Weights of a small transformer language model.
Training: a variant of Muon for these matrices, 102M tokens, 6899 steps.
Each number is 128 + 32 x the weight over its row's rms, rounded and kept within 0 to 255. Layers, rows and columns count from 0. Numbers have three digits each. The size before them is the row's rms in percent of the matrix's.

# layer 13 MLP up, 512x128, rms 0.222, rows 506-511, columns 0-127
113:064163129109152144128163134125134136203124153163138080079142064163149139146123101162132108132131104115152117172152178104105136170091104063143131097104102143103127162110188129100106135139153096175179142127102154135120185155117168076156115151216155094102127090169099144126194078151090087121094117118126082149086066087143156203154143103189162138185122101123166121135122156159118157158138
103:117130109108067122155105152099185151151103119085121156167141121204117143125115101111182097166149175126156123137137190120085129177199096166121124138118090057128097170100189171116166163119160106069167141125124121131106153042096121127114161131169117131073122068119172162136170160098133160098078147150123173137167119115151063109131129120089148142165110175151196158094132141142132147170104
108:100129146124143113087113078118120179188062109073148153087141152127155079166143162158154179128126092103086165115154105110140138155219144166095164090108148071114113180173098072143122095120206143122111186141168152151140168103150109084161073121159118082093165146104123098117093104144071119125169123123096167141166127112120151151053103141169114111161118094130100105124142132090094150073131
103:082100130154194111092131125112124175099162085124117090102078136167103174141155156126108119120073106146122125115085174146116173072099150066086144151118160135131095171106096128118153154110119180200149173109132149119143128158154183087143148210102097118116115118148117148114145132080155112148138132138094184112129083072141068176114136167149107117127167208098130117131116134158225098132069
100:118125151118136091104126078179136073158127116071143058180084125121149157146111058084145113184206130123084123116187117091145097087141109132155120138143139150072100080108077165143114149103109175143096164099164155207085126112149120179111171131150087141177171167142136148126125102126156108165137132208125067158126142123104161151102131194108132151129117088135146122121080169101094137169120
108:103082160123132179142069110134137150160064145113151107118161079217054113080106062199128153073104142109096205188153138140110150156152100144155130102160154115096128113162136156091154083133132104124077120066139147154115120096147114175108159070126090110152121104177129136160131146119138089113097087124164094093094131132109086130088145096130146116111100140115124059119118143075157159083081
# layer 13 MLP down (transposed), 512x128, rms 0.058, rows 506-511, columns 0-127
115:157100128128159226117188094130182133130168110151119134120165084123076116151165119133109127113143172121140099147102090153168117132140150073084111133099102109095149151137115114029123142141099136154138162115191087138101225119090118124168104175160091065117203134146076098159107173180112144102167161136138187109106124120072132108200112124116100145108116119096110151127150123097103155130128
099:085156089143115097125144123088133114151131051152136107119131106139163167167029145070147154117117088182128107084105123127111088132140112099126140133119124117175096142194121088122128107105096052062169132121097152119117119156118127104130154082081140162026152106142144138095115176109139075159126154128053131080126088140089059110110192116145144121149105128112102128123119093186163106149090
103:143133094093124123149136161120131098112104182107175121130150121134132127114126097103039133122130155174154185141135148184085131142088067212101048143106121162064147144085146198086141119180191099166167155145127130138106124110097126108139147158094120156206118096097083089145193131177117190111141113153115145142143170061131154117122148139140140114115123132149140085176146156159130191142119
103:157094154077149155098115073137131144092108153104119102119090135157082106161103086137101140121144099108091103140141186092088149084151137124070160064131183119101104148154107087160167214118089126133163189200135180147163151139127158140123142057112166123120155152097134089175144081071114115124152108162120141149067097089107120111096129129166065155135131124084092118082083097141165125080091
105:142136126096079105112108152138079126170131106140153123094102112115159131099119153091046129123122101134181114131134141114118102161124171116060176121124164122159123101130100166128130154144144132134159135137128126131076188089149088185142114205136115142161154140113090087143191144112109189063142111132100082086091165158155243169121150126129121045069064153130134129095157145147080161114117
110:147110089122079185120021124169128141150159164120153089146129167165148156085103139134105133157070143129149085096182150084114193102063093163128119134102151086156149157172130109116135075163117114136117125083133093174115051088185150123118142142146155154133051176132138135062157168113165184147134121122173114138154129150148164092124116113097134097091140154138160139165105169155090168097147